Part of a small language model's weights.
Size: width 256, 4 heads of 64, MLP 704 SwiGLU, vocabulary 512.
Training: a variant of SOAP for these matrices, 776M tokens.
Each number is 500 + 40 x the weight over its row's rms, rounded and kept within 0 to 999. Layers, rows and columns count from 0. Numbers have three digits each. The size before them is the row's rms in percent of the matrix's.

# down: layer 7 MLP down (transposed), 704x256, rms 0.117, rows 300-366, columns 128-191
# gate: layer 7 MLP gate, 704x256, rms 0.122, rows 301-367, columns 128-191
# up: layer 7 MLP up, 704x256, rms 0.125, rows 301-366, columns 128-191
down300 100:486507493558476500446508563555503503532472460465550505526523536484504519511486459473517520547509477614482475528424525517512456449542562447512396544440566505527489441561481504514507501542495550
gate301 104:459479531513499526498571475522536478508494514560538484522534510466526474537516547514488478512479543509566477473451506519544510567506444456516484552562440518483444604549487567491513600535539466
up301 103:434532493487477568485492547532511538493511599500552477505498536436534458565473465468513507508556507422480467544496535463488456512563483435464528504522516545503512446517512485569534477572549510
down301 104:495528413500484510531516459495483560550593524486518448488480509467440406467462483482502454561513502402468413522550539521431498585475492460520455477505542515551442574527507498469472511567556561
gate302 101:490498498549495528504461537449467444485516496484538480504438500500437507528529478492459471452501501482511446518518447482543565510509449539515489450519520412449530475546511495463520460488484435
up302 094:536493523451491517587437460468467503407488484528493507520489526498472563503438489528518540537539480514561506501589532445475553478504492431479502472577558483475514472491502492462501519559529574
down302 100:529453499465434550529550558465474437512545512422546497488522547545518524439464494481512456478468507558548470480458486493539462546518450492468446459469468515519438473527547494533526504406525577
gate303 100:423438496521458472465481555476517533509557491509475516553516476518577524481490439418607482521424550490522510574432481455470481488531467463490484556485496481496576546455559493528530509557458398
up303 099:497566518496472519435550594521535502475460550488518489496523497571495433517475457441517534479418475468442482532479507553519480512517516436542482570492464559558531486506540495462512489531551470
down303 101:506511569518431460460388528453421457583476519469483531496526542510477493534475530537432464545515531562534454578636488494532510506506508461551573497454410436529458497473480560471458478484482534
gate304 108:483547519560590555513511527475510594552555515479527506510493527536495460466460503584527537541524542512495483472493557397533514481412482514506549427506483613485563523514491522507523451501493471
up304 102:450450461487459558436467507496500528430408450479494443492390499468551532527583554570497496497452432497507493473502564481519517599506501490527428518501458460459459482509474506536460478481496564
down304 101:473494546449452498538549536521517525515536436459510596557549523452500474524468437447589497544521497514500511563568515520486491483506464539426456586492512488497461462475513469441505488489518517
gate305 095:574506538496511419561478508561553536442483513476557589482487564463498573547497496497488527440463470418466539462481483527510457523481530436398482531543465490531477540444563508482485492513506476
up305 090:561440498446505514458474483508495529575535526453471514532500446439495413461571457428556466540542483534500433510493511488449493513500500477508535443448472554578521498515537493513478520541513572
down305 093:579445514533462438518574522452537474482467578550505519463465485473536516442480553479534535502492468495506477490486483474507562486473465480471443472523481526525475602500489562517428495488508434
gate306 095:548450639468502475457495479478415508513499526490521433522537549464443512501475490462504485562481543510565450502512450493521468558485549485554486565553481548525445531589513460493488482472501514
up306 101:475453490490510422537504509458458461542486574536550518486436488475534483475486473518499438517543553461557529473525459532515416479508472405521505486474512482550477496463573478495499525525550492
down306 102:509495462516522464515467468518525420557432529478440490546480486506599508493534490507481462420535456544538549456451437503554501466502539502490487466452482476436459518451489600514480508557576479
gate307 100:483524478511440528522500476501480542574523590418571487500486515472513491516544483535490463499405452494526413524499531523482518525458482408508587444421485485505520491414508460454506488523527498
up307 102:475481465461473484530508534522490548491399427478442454518536503506492526486514494469522508620569432512473519535575498468498432544540538505526494503523551537560450528596546434460512503570465442
down307 105:496452503568490518498431437495586514519491494504463498518497485520509518483480546495528504523460492513463558429506498462538535553503433427490471446452515477544480546500540497516460513473457436
gate308 093:460529552450504436473507475504504473482575469518504468514480431486440432546509525489541565535457464509459511439492467440481503435490545512516556538537474582540564499549431490480468523529523497
up308 103:439520458514461498498535537512503517548451467494506538527551531495426493467548496492496517552499531471521498454476484488454501522545553511492551520488510498577544568469510507503504491453449529
down308 106:442493439531479491486483529487499540474478541458565477492546438528415470406554491464517476464541548425513472497501506509477500498526544484442472522494537494463496525520451452534452493510479547
gate309 102:480450515497437499464503471499527551463480500472465490498511512590524497437447532589461515453480494477433455533456554496537573591515437504537488491553458534535521542508543513481575543465471487
up309 103:600460498470515544488472447505531449424555548487507529493496532442516530464478502528500507431486512525487486473512487515550545484527487505514536498471547520540522479575524487547473525525488527
down309 099:556506556517448491569503513482465494445586534492517510487434553493571543488571500537531465437463539512476509557553501518463428561508576481482498460509477545508471563517515473543460503508496473
gate310 101:544554469481502474483463417464515439539549521458504426473446523512510439469542465474491480484505569517565473642436515496518527486494494539538576520515471529506517474556502472530467512425548503
up310 100:572457519477441462490520502535508498456514484535592518522474582465521579532456510541543546605496502511492497494550478459482500523492516479556532461500577478513468502470558494489443473461552455
down310 103:563486497434452485507515477534489540531520497498525521469487481457535482514538476446548519493459469498523532513533457432521486457479534528532606507493544537515465498474570607436459510464509578
gate311 102:488483572494436483496488424476433490459420484468491537539508489512436427573435518472455451501497513450450499505504443481457481476494488464498502522556484561467491507508493530495501501484604487
up311 095:510476464493459463422478507457488552486496412517482520545527415541447497549507514521518486432517481498418455530498513520571520400516499490461495492493540506515486542493580537515474505512416551
down311 104:517527532549538484434549499468405519508530513482490503582479506506438537430477567495537555532482568445517532494501478507517532395507451547514464591537518533453489519466511505578440505509464446
gate312 087:452468511450489494502439484457504485509461509491532473496473490457528450511498483530505538421483450505558465470580455605499430441504495420507538464572463411455505515527524508474547466474578535
up312 098:484533517524512504542601547455471498595451449485563502478484467477596488541489440527475530420462508524509473492525483544535594510473442532527478502487513440537413513538547447521498519453517470
down312 096:459463450495488475456510409529493510424551428519548562474470467473575553499534590488481534488471487483477552496477489557470488513442470497431515557565556449494482483462444565471458470513515430
gate313 096:477467466504485544482463503560439512412521511480549495547428444512508544578499522525491423533489489510481590468557449510451579494503519515409545543522482494537537543472545531483468544563518447
up313 101:535528505545532469532549496542470540495509496470434513376483501501555467546517515573515579460551574474535492431444459602516467526484474459443468403439493502504524510545562531476529519501553568
down313 101:465501499547516481526462487525494534468429448510499539509551529539442484529478567556528568447502506548548477399519505555477510471505474563455518479525450520504511458498451478536439528510489526
gate314 106:492563494521575529587508498560473544500472523479470579541481475509465486466462520466478539474522452465541600459433551501430522492484517550438490485467483507583473526490527538511521530488488469
up314 105:492498486488496509484485412507460516481458500484492544500536462467509442574554462510480464562487562466548588540481496498513434525453489514480535476525488502487485514539487518477530494429541493
down314 103:487458561485559496519520477461516514468467476417525551429495454496494573498484449499513504577536481545469557480518566448489474467527500472516501522519511506473574531487496438508539520506492443
gate315 098:496517436418519413482480528526530514485559585496539505480525506585553511470502505480475461426502487454551487471522523549537532503555511452437424512499540429514474482526557557528459531486461447
up315 105:480511519486430425520517527543497525524479528498524427480492482590510486554536444472494473505523549526498497468534548440518372525509542526478492490451429489498535467576550534479505565488513487
down315 095:453431561464483509437465461496469561447488554431477540495485429443573456506511449460440510505483458451497541529491427498499563533445481516492443503521482462432462501527496481513492505484481511
gate316 102:538544503516483440501540501499496430506516487427580534477508495536556523522482548473614511597469504561484500528492530380512620444505475492476472509482459507524545553534494443482555498534546500
up316 106:435432492535556453541482419523492515475556521424549499467534524476601481539539549441491486455494538447493423493550479475553478500529374500477459488517539439474564529516546548475508509479606494
down316 102:532460495505437486496461470504498478569474478459546506507500458517478568537509493518577501539492492511503528496409562437517536496529524477482438608428519507555571504488510442492460514490486439
gate317 100:454548511433466489425485468507478447520502586475542560551452566474552571551560574424526561533557511530520519548447537461422438479497568475511534462496533481491506518477447494519522467503462545
up317 098:564527520477479468478495512503553508416434438465516498489538414490481559499487509517486477429481544403477485421449464518537500563531552494492557516529534561453471475541477491523444505551453445
down317 102:493466514562443514569481533479527493407523452498464549503496521558400503523447505485545551528569499500494539522490521499520478560505537459515539515503458521466556443530514444428499523504505516
gate318 104:563491408569518477499536502464548463553502515447502518478497534503455609464493477513510440408485538462502468464532468559522495444552551537549506482501487503418480534523478509603502528516478567
up318 113:446458484550476549505460500564463542464509563522511499465472394488439481480531509513498434516526461517512493497514519507496438420532476456412478512443537551548421430471559472496435510516498442
down318 106:459514531468436580528477469515427446453493567477496517545418457521470497461510506518491570602559434503526506539462483520447525544462431483452459470563487483477431529486527536453529467472515483
gate319 101:532509534520508516475523529492468533468503427411427515600459509543453566556444470492470464489523458565486502534548517470507572518516493480512497519577523605541515580488531518473510447489445495
up319 098:533506461495573461504433440508526516489540476400505527493465480509483435476518456478463460523470531512520533496506465413474524503485514488553413496516452510556455510451456491457531466522539418
down319 099:436493500538530509507522454496530525457539492472550521464513557529529505433478505488518513486448519540435527488527425456523546437485471436514465547556526532551478533540535417533579480529519514
gate320 101:497539495524496462480467491546446561448544480560549508558466508479550599531559554495508566522484555520520492465478484514463491532465456402437514505566508525510526487433480507455478558463512549
up320 098:465496458481461516502515458535467514511495565490470490522502553526453519591471551517450478546516502505445470485531451528517484553434438465518467451550499539504490557517529491454483517433575541
down320 095:523533497456487515486505438504484465477439475514494496471428425519497498485554431499515519527567509520540499484520494560538544534469457478547545562461399521451528557484527529467504496461455524
gate321 101:455449477561462407541443449523504463525462478472499456498484539478474489469571501528436530468522459474477524502470526510578548536506471567567571495483486585491543467520457455508527576462509399
up321 108:480469487498459471509472541472462491502458469468452614490561500481507465477457480482431450491460467513472500526541483498407426449462516466484495440495461547520535529523526471446506435562588528
down321 104:550507499502523589553448536495476560502522559500510614429545561519491535498505557512495502558505461512494451440482482538489453507448468493547540463439467553468514430474476418555454503449492429
gate322 100:512545477457537579520484547486451457533469506497477547548427498455525502543516521514464511583439480499414488420453452476534496523479498504490509526486518470526474547553419486470525503540559528
up322 100:541499559534516549488497577510480471537449520478497489449477503525502510440507509510483461485506437483497485537594574517523538542501481505411561475507455572520579459500481541487471531486469473
down322 101:459504571482495561504511459534519564471402482476445449491492540471483497537557457484534477461502498562500569470502594484431544530488484500512522532529512490471539507500484402435525491541406525
gate323 097:521585543482420560525484491597552574532486559528465468507445510512535503525518452497457561482538482472465463579521513496508453516483534487499437468548539415526442483499488496532479459498460526
up323 100:547488494498496512508565497459472433503467521462521449475489499469488521453518550495532536449481507455558539495482484560452514493512482477502436500477467546489425550525538474505508517485449474
down323 102:542462511490526525565536497487491496494449573505534508476541457517483455488448509451510560491454473457493511480472467542492587531576498548432455579483582508544522515456485431470507475451458426
gate324 096:512513442561600542459551443507555524463553474518460550528490492596413509465478501512493489586529541525544431453519500490474512546521487489528547491524517523466526472565549519508456492518516431
up324 090:463451572542513480480483504470498453552470500471562529434504451421523566467482498490445591491492565490518501477475567503480455464491471469561549519522455544509475544473577499582515516506479517
down324 095:511479528545548443485517415494595506453377512441448550489473520539506503537488449526498455515475524484588457577497465498537487514513431462585478500509472479470475536532457463551487460546498547
gate325 095:432463518560458436486465472376530577592494482503460457530433523551459509532519484436557447437519515450522444510514545542570454489527556487497549554490483480512579519436578495540504484546502534
up325 094:480510553462497463517496520520478415478455517441530527459480462489533520497439525497545486572444478493467512565441531535467481555526493482574457521528428492462547583516485557428501494517488540
down325 099:532470451472508526510464500438497482472548550449536505517546486552517496413510431546506535554452519496510596508493527513440463437524480514501501536535485447489470511532505534523543498498553611
gate326 095:494491492562459404498447526537557510483577492424489499556450460476465529508495564557468461521488595531476485475512548457483489560532474452482540529482475464513470548499505485476514454549491482
up326 101:485416471552447387438532480457531510522451493485482496500572563496448435481549500492571490505461539512520538504554553437519535504517495532454465486530523467553446519445534401417509493476505448
down326 102:530443462464503486514550480494560476459491484580456517443497478641539513578432408500498516560492487456488537453537479490526550446489463520473501503521560478478453469510451541481424476587564554
gate327 096:527498513536460541525516478515580436498491544499461438513477526529497440493553481473527506504489536480430475505514487518442528489453439532450507501605559446502545559535458460551438500467534495
up327 101:577523531523500512489501507479481452451484518468538502483572516556454466584561506464458515572525491421513539460491462505523587501503523517509487456506464504539433482565478504498566526450520520
down327 107:496516492481504462419553519526538452575474532453478490446502447566545456556448508505505512505509502449448499527489467489427502482544524492466517455545534459392481498446517469516481567539511531
gate328 098:492537524578495555498508496472434495493514452459457486549510582518542495455506496494539512531450583531483476486480544520531483462494514509553515477502444549493448508482498520476547432429476466
up328 093:461583512511466484456459445502475517522556518471468497498471474457484513559512513518543452467505516522459451532420530497467529477572429563506408461538515524490451497566451516508519566503426527
down328 096:498510538557518450454517548561455552457472569520532529483499460530466539622455547600482492506517519524466508501481537504479466483454527540478462585415551452544430534518468531527470474488429530
gate329 100:430438544475549519520468581346512492416510473486509538524477501488582542469530499502501477522496537475488497418471479510435500502566508509503521558500512481334508484501460547519543530484483503
up329 099:435463449474482474600468466467542505553517507514512511568579499511438462461547442461462598497521538545499514509534512513457479441581512464499486462538538472492471447452471471528469487503524519
down329 105:496480445477452504522490512475507563593550573512432484523519569521591451485494471441420499546481492558519531461469532550519438537510467484472471483502522503416491476489493527567528447474533471
gate330 100:576390491431518473513488498484443407447541465506629540520484530532497545505494427487504527461592450539530545498551511459562604482478496553478516507394447477522497437564444530528450488524471426
up330 099:431436542522503483517577542542540562521411527488517451443442517556536493509529500475480563481525477546493477451478549505563565485454458526540413436501567576462492502473441432512436484510495453
down330 096:544539450557539528535543504531608475564533491465477467497499465500529568521467560401499485454511503541515528554438588499511476585481512568480460470521562510523533490494583502564450556510459474
gate331 103:498475470587498499548487547590478384532422514475555529559555510497524537532506478491485583469441531440538500529447465487526545557528495543549463594581501501538495507497507487564462466578539484
up331 103:544516459501444462554479518520564473474449443496537552469527459531558489548508539563443463509573548467431493515553426494491496504511504516581481488514490445477526478530545491574451469409560480
down331 102:530505476502459489542457492506506489514438520558491535475529477493535460527535611517546546533497521573478444516590438451485466485416483524492449476438494506482551525571499501406450480480532563
gate332 102:503564508441490473500467479492527464399524530511560540505520504526528546538550653485451462542493507530494536464481535474442524504428503537474510548536485480486565546485556561507485459484471545
up332 108:485495534451494481537564466494510518494583468554533548479518500561466462474503546567581506437528448532534548478492497503530448517473587486436547540535561501503488464508545513567481499544397485
down332 099:532469537502525451506488431404473506503508471432499515472480416441504453484497408510477465473452571461475478452549564450527482559552509526451502465450500470474526459574504457515484560455471495
gate333 102:469536482540515490540570481531566467497487362441538484522561454474515515511536465428518576472471507537484471447550503582541540527491510499457503466548475595501527479486462518573470494534518545
up333 095:408506502527500523516450509489529510421450560473538542533476505507449517482520503507476467482462455439516516473473459542496599495471495531461519467497539460619464567482469505453532535504444467
down333 099:580447468462521504498493572495551522486480503529504507512418510414438455425498470517488478572521494486542430454519521508464525479562497511444493559496465519494463548495520487482503468516524494
gate334 093:529500537499494517536479426480497529484485529527466558563485454436532443572482493488558494475502549485486485488563512528539502464499506486493503545543522498455612503555545560495398522471478550
up334 091:505541546526495533477499418519470558529434485493433502529455579455511486507534550513494446462528524503502508547490530519511480495494512514569452465455490498468475447533478464508508576509538569
down334 098:551461518518483546623550528571490493506501530512526417496460504510512466507489525476458508522472529527577573475564559550406486505463424441448501511460448444450499459496510494450474462527480458
gate335 100:601508503468520546506502527508514511525523470476466466519502434540540482413390521456464565468503547533472469506530531536501508460471447429504548428519520538535525569495468486462444491501442498
up335 103:481478463482499565493467497555510447550572507520458462520432509558426531622455546570558530512510461553508432519543483490484534537496573555533531533436518517455457532476481558528462528452489579
down335 102:585489443544455474505473522602486459552510530525508503568457527465513476465518447535505465542527517476495457482541490469533439433561458513499563507440560455496521485549448563487541568432481487
gate336 100:519594557483564508494514466485509475453442461492481458504473519516441486550465511563512532456562458450498568473501473475481485477511452533563508507494562452534451553503512474419435482530542522
up336 102:462490500507503429482542450488515454530510493464510439562479584536521480511503440582531464474493494568390475416502553477502464496544557488515511479502546570493495478546472478476549484455518485
down336 101:450460547467512511486537411533460538501509472514426463499515472427515449500461477557555478461503486479524478438486522569463538545541510512536523531551486445485453541464477545515493468471434546
gate337 099:511458507502532456420575505499498485489498481469470526539467521492532547395516544563542479534477514424447457509481541472571523550490553533474562460524555538531466533476505508517522549504528532
up337 095:478506514486484471467496545561497569588481427479456454493562486561536521549477589522477463516419480487499486545492470571432453560456547511496433494519533531534491519481567515484478520463529501
down337 100:529526505508492502495458497537534458543508456496462543590583481438574505499443528493464456398505423487551492489558506389494478419512535542579559537478528490484494547496526510601403529441558513
gate338 100:500527524555460504409530523523487480542471473514496514526489498495483531491473463420496509508497443493471526525456474450534543519503499565531467541476520564495477551395472483529548521449515524
up338 102:490443483533513471462457556498514539465549468481526499481503494487504478454587445526505518460517486512457504474539415519571492485448526493538411419558584500479476501493429522445505571481553520
down338 096:469444523434467495441485508489539518454594500536487525499543542469440550564473406493438431399470543482494488471460500523517473464519547491508578388523471450465473584534446545469575539521487549
gate339 099:573451466474503477501503489538518493490563520447525479587493449501467529535470514455522511537513583494460537450524461539429506498568545507500583585512453448474495511488478521523552549500473526
up339 106:543440368449482458499514508512503471505492497504536511495455491505486433470577494494492582499515585511513559528464502552495473511556468444470510488482497500484519504507567524484481498503506416
down339 100:478511560549494371561455550539499532409487504457479450511430531501419521532477445550490492511523511502456531476506582513509584500594506503449485446497468511475484516471570503541463578459520462
gate340 104:437527510466465443495519490578489429528491522484478552471480448423537554526480437446478486602526571454473513541473462510567404437488495481515520528550489489468505475491592499612479497569497523
up340 101:451487541522519530512504498531459551561481531473524510476491466442432510474503467509522551546458501584468563486469529429543501559435556506502571438550526574457456472479500487466498506502430540
down340 103:485450557512471500513569470563560476450403481529495476461434577468500555507538543518558488566473403424540539509511489490503524535514573505472445500486545494536517479435525531515428452469496492
gate341 104:434504616463486488550464570535498530512469452519495422498421506535479551524528476554563506467504487505482457481572519492466531478521561527481565509535463503532475443513546479511492524529451512
up341 104:439479490504480463465514444452511495489414514499435452507501479469500563471511515485416513585485418501523505484519510458496549517545466519577457522425519443522482532513429427487518460449522471
down341 106:506440436504498502498447475472454503539490506483482455499468452484491408527557508457468441548573531527476528478518487515507494541581534493466421490557461567450477455488504543556535530472529574
gate342 109:544433528462466475485595516428472555527562563514551513539473516548543479538484445374490426504466512459504486513592472587579374459540573447514476535547561480576555455529465473581480521544547462
up342 104:499437493536543444485494546488581500450489463523502526494566512535483463434455497513492430475630468487532515494464495480528533564426516585541555558520450466533450485512532510506535567542589493
down342 107:566461421461504480501498548468490439578546539523511490498487539517452480526458499491523477523561509527523518588518495501524509555567609508494539463516520468528447449458499493517470485502507523
gate343 105:458399524563504497533411458528491499546474468512498542473472489477447553521495524484497509474513427476535502475446579435503517487507449437501466531566496453458492498563493487501520570498522424
up343 101:498466520487477523475389469414469491563489434443491449442506546484477536446481470476522483489512451482534488507503489466487522468459486414389532482471521464470502547492536528520484512525512542
down343 101:543590542440469462418580532511559435474519500494470513517475509400519505479456462568428509486434542507468505488468497448544496531497467463626508507487483527492554433499444545494487435423450451
gate344 098:517452525479514461608529565438514491462477467533505472514475468618524519498507541501515536465520491488531535494462484513532491469457545516520472494543452545531489502519534537515505507508490510
up344 101:500477455499508444485497542551487476442454466504514453606527472574571583483520544474525504551578462479473461454421494530494509528524519476537465428475488576451511553493470433516500510511498541
down344 097:541485472460490457503528523514521521542526530539501478547486497466526443502529477494500524479532507491530520505508463551469520504528512429530475595479497487462586521439551489576550491510450525
gate345 092:501540466511503491447412470475490521510500455560425481522375583469475520495487490518585479547569552399531429482482566504494444442485520531496502405508500481459463557511508541593494474474470489
up345 099:489481533523536426495524511487543441567485489519478556500538561486623502513519481520505538515403490551510479453522466493460529505580508464530492542547425438455577499503474482480492473508513426
down345 105:503502459453549381462533467498589453494463474498540522546475488515483475573471573464443525448462505522501470454484509517467482515557538433464493514431482491552512499515496482454401479426489477
gate346 097:506544430520468429560517470477510490501443480510528483539495464558486521550488506591569523497504412519467551568523508487526495463446530517467549514464455545557497548497523549531517481554547547
up346 107:526551558490542480507561556509473477473523549467498456497474451471477638476441512499457554445479527495507533456456525559424556491529528452440489539547514503537507562504484491547455497522547485
down346 101:494527555520526433460527484431503481469534508453496459465473520402486522533480479500526566497444508522472454393497462530503530466524481467494550516422515525539555494407537503465466476611539575
gate347 104:519494414540524563521565451497439488534508510534495463524488546508522505492576465553504510495499541465424475488511510521433465554476520421504530492454493552442516454467456506464515514543517483
up347 096:480453524553535482430447503485469556530512499479521496507500511450563427465446485514470416524511516432514460502557432510409570383458516461486550500485466506502537500442499438577475450466513418
down347 102:477535507486520506477502500484521513550441479518465555488378563533448519478444473515497539514518508467492557524481421441513529527455554536503467484513537552461484503512487497488422431570585513
gate348 100:491518475547602517433489504601486502565544433479473496551506551524502586490485505489510502515502475465481524460479463528529497424454562556521494543529492504496507588491526446507525515511490488
up348 101:523469620528559479490497507556526552513513452451477502534372529498526515482471554476542513484460515514522448470462446527436467481488496516566503520445509511501487567553514468518524481478444499
down348 103:512410469477541523461451490511486504526474492484501487582519512495507496514594478508556493469434527495483484493435517510529451494431494439518496495466481525529523526493487567495575507436492529
gate349 106:419565442436533540518556475480482559489531547518472561519428558517536526525489505484490460498516479547453492529464455535481503527479480485511469510472508510491480585519551514456529544619441523
up349 102:551477503492536485522528497533473546522505539542525503528550513547508425426559428501520520504486506452485510473532443548530484485572424462612578465549539462566502475511433495516500462422501481
down349 107:538460505517534471510521515509470474568469437579430457585513468449536523527516473497459502449512518456496526534482458502538554524479456472417504554482502512525492540511379490467498630481502423
gate350 101:401502466484489492471425526545505486513523497477518486494474433448562468509483529484460551552486458482479475467494475507545438497481564534451564506481556503482501502445509545464523507464479470
up350 099:450460465504523476547536493553523485541426456566589531540552530438563512494513531536587477492462484536519471457456457531473531494509471580468500515550501548568490512500554455481482544523537443
down350 104:526551481500565429443540559548531503510440447477545466470453555479511596568514524515563540504523501457561481417471435565490501514532566501559437505585471563468505501465471486467510506515547526
gate351 093:542484456509500474481519523536515561549505543509537503519508471483505483459452487508506542505418571459559453492506519527477579453460498500589496557586499491490492465438508470514501517565486464
up351 094:480482537554545463509491503502561509460533563435540548578495498560528529550507574504502479481506495492479607558476488471463538537527495528497488466459484474514466505495504449543525566511460556
down351 099:515476506483453478564492483513398503558573546440454553509541447463471445479509533492561518556507443461490475478475488540451493564479505575516518451550520432475461494495518492492514480495436530
gate352 105:427549450440516493537513553426544448487536492491557510451509584488564586570523526575439538446553524465509517504524507567523528568495477557418502542465496527550506497496486534488499514588524492
up352 097:448475569477469517460549519506472453484472448426476537440518482551494463476454492514464462467524472507521477436546480491502554423528478533502505524572557540559513526474499514468517461477500517
down352 096:501564451495488460484529539516445466544484465459552542414528458513585533554487433515586593512521532505554467489514480542476592414523513490466540493488514479466450506492544479508581516445511557
gate353 096:482489562640494493504479477460474541551520480469470548516501518466533469586585558487492522466464454461524513532507507544509466512519548520520541478505489454555485587511492530509489508528509497
up353 103:497480493413519518505499528474420435470481480511545445516610533471505591403465492496493608460511522529480487475519431481442513460491566458464485427490460481536507479398500519497462478510483477
down353 099:525549536502573498548528505469471492579527524439534538548537517487519517433461447495508472537510530517430484551511521549542463486429528453490526524497490491608516468507492526447515529512508482
gate354 100:476526449550445568491502512483525492519478506509481456463463501604498494490431519525581530519499431522431557494519489494459518468522459466557538481530503493521469490485505435475528457608506523
up354 096:450487506521497439485505494546579500474511562500526495504544520492498528497512523524515488483463538467479439520540489475514488534461442587601460500544450523515437560614493495472502507479506529
down354 099:475471598509473510399555475481500479510459356480514545504508497523500499464529427509480576488501456538465545513517491534484621479526519568486463502488444478451504535455483479505539469550520539
gate355 096:484466536478485482546474543515490424424544526474518479483462491503516537500497537502469433522457480374530529493470416463562503518502549486519567446482485539452488460389520508505538508540486445
up355 095:451537498538498510464516454500396459450457495441511514455438513414496553436447514496479565537507545480480559452535539421460542533551432528558492594522523453531507551509434474508506439526415520
down355 097:506461503485520476509421536387501478503505501430438502475440542553504458463476431534514508531520495470384477468552507508467524514474578536452507494544502447566496518523539513476517536501486454
gate356 098:516506440542508457470433461435504557477529499445563535519485498548560540407482456519488510470430496442549450496461525443517463483464463470541454467539524457443584543435530528491408554561498504
up356 093:489442473474511519564500481462465533457515501471553492467547490538585541456432455450517553516501512435454575506460416503484480569583528463465461467533519443462465503524493493553424486406480488
down356 097:479476498565534477511574538521452465501374487454458451476476484461480489545493472440490504475501471512461474586528459458503517470531499519504514523505495487530531532545558439546559508470499518
gate357 108:485493479506549556443448498514483535535542469452484454491485502491575575510448505554569523476502470568439521550494529507522570523537487502552528456498470432512537558503474506392523540515492516
up357 100:479454511505479496503445471460588512549502482476549480519486489496479527521522467478481554529516570549569484524491459533499497488497503479539506553524523523480499499512507566498495496537523491
down357 100:490497445507492573474472456505590554527493542482506530509491470446546531602481461472519535540550421561492473559474498490559420499472509531468482501471499458456528474468459574502488443462514498
gate358 107:457491470508482491511454566519506475507450430488480490522464434506484485500490555469485547614491413492530467505493495463437482465478515398499495535543544591427494549473462525482480447503502453
up358 102:501613556518440548476544576595553497462490476456500524433486475550415475524508504550477497473433525536563481529462515524512521524548521500472520470459529453517528507474520474504530442553547498
down358 101:569504545448508448479430574477472562445565511472556524476618504475471550525444549501568536484458492585521491452453525538470531462487499519547485554523537495524523510473522538496444503512475494
gate359 095:525523463543399523542546499515516480566531454493595422526502542471512512557436488514481552460454505458510520499529478526513530445466486525494484609530574462502508546488512461474491521472514494
up359 100:545478545429527531526533428609511501475480472468467495423499476519513445509494485481487447529487577493511508529528490510449500520485456493535575526494587548585427487475495460447463530543516472
down359 103:497520490498536518515491445529477493548497473531538543442521538432517550439519525487476512561470488505505518471480421506526528414572473520490547500438539585579478523517524488492454501504547547
gate360 098:517468497501489450563520534540508491538530462557500460456466546500473483477528531441466466519512535541526494511502531461578533469479431483459472509432552493496586454477560512480577474491501546
up360 098:550594416528507497470529472522564473539480535462489393512493492455516493495490493520520481508561501515506392477528525515495510554507464507580553480454427491465517482484467557539510510532466480
down360 099:499501534494521494477504549490519450508469433439489545561493478448422457477557524436496426471466463442552457471503548454468477439573488422478473474511619543492508509551515463508478473506464432
gate361 098:461522502479502521453553503490487503501546537450530474547539488523501510465466534530442529534541489535517493517501463441527466509502541474549535501485516438595492489515484422465493523481513468
up361 095:497515455465586513444470527452483519526505514516524473493493542453515566518513518501478438462580555569465517563488493524522524417433494635516458532487501513519554614549511487532527503453533516
down361 101:550496500511442486468493439605500496539496508447503522438541476494467468388519495511500447549502449531541581439464429464536545475475493451494463531510484487536431549515508493503530505446509474
gate362 102:595552493439537556499492541501490449455500504530493480456545495504562538547472538493486439500387549501508436448562517473468547458527492539469521508582515536480482564491452531542514547509591571
up362 102:428474467527515489574509495504512534482439509503515472441483511493488473536410474536479476503499505463522485507533463545594448509536543509511495471548545589526471446477503496424588495489450454
down362 104:509502487555527522490503531530598506561538467489543507498480562528564563517552504442470508526490519514473488523583471606563459533476487513485604503575548483479463460555540401459578487526515534
gate363 099:529502494504479495496534525483536509514505461490431546504534645445573565573549478407502534507460466456530468486473481507502467517492497420539590575497516487490515515521438469502533456446420494
up363 101:536483516536457458435567474459518439615472419475465445509517506503456607513458528513513506482469431504499537525471458562543495507443520492503496468532551491531495511552495503538448517589487470
down363 100:456485467470518467577572479506528526463524470460505443469455508502426536539511401414452461500505486486496506562533457451475516530507541450501498497507476474538412501530522520483512493470527471
gate364 101:572431476532462440513470459474499506506527517479484595460551544555469457512510548412506491482530527513500474533514488431475508391500486585484534476565469434433414427535574501487491450518490459
up364 097:450488533483515582482496535526536545484466460562492446435497509562501501559446535508445410475465531474542466494499534500475477461498574547506479510425566521451458508485479480513542476461470485
down364 097:510564507522476454569523496525504587415588473499429484511523495478551550546524449499482547567486500488466488438494461528537505424517440503520477514514553531528487454440548461539532532484518499
gate365 099:515455478485558496536515515535503475512477539495504476474520504498551543444546475514574501550505478451490426478453511474550450550506480481513532463483477519559458502469470565497426548518465558
up365 093:434448514505465521491449511461482546572581514482460534431543501493488531512460485559515444530473443515494482480435506490491482528470531489469529518555471571490539478512521564497517497467500542
down365 096:504546528517429578499545521493470426456479541499504536434525476526495539490504569562530439472525506497485510516500510510456522458491619495497526504502539502499503490515506486560550434467500480
gate366 101:421533538539455502523503515550448525526523526518473510515376436539566545422502522454487416473418549544497517440484528517614565512521456583500447453428525491496489480418563531525543521513577474
up366 101:542508477534495477542569458546449422498517463560478471473537503361537531471489466516503501420476507536585458504548514477535505507496554499560521478508530471483487539519581491423483533544493502
down366 103:516471549506532522501506529412457489486554533501476481529534524478493512491530485418493509550475491470558445461547514461578563522481548450538498525504523483569463561415521487451543537494476520
gate367 102:540522466422461514517472488460518473473532479572510490470502505478521501490504565533507547496493478476594546535507547493529546514468529504520414473456465419519546537546500470480520512531444476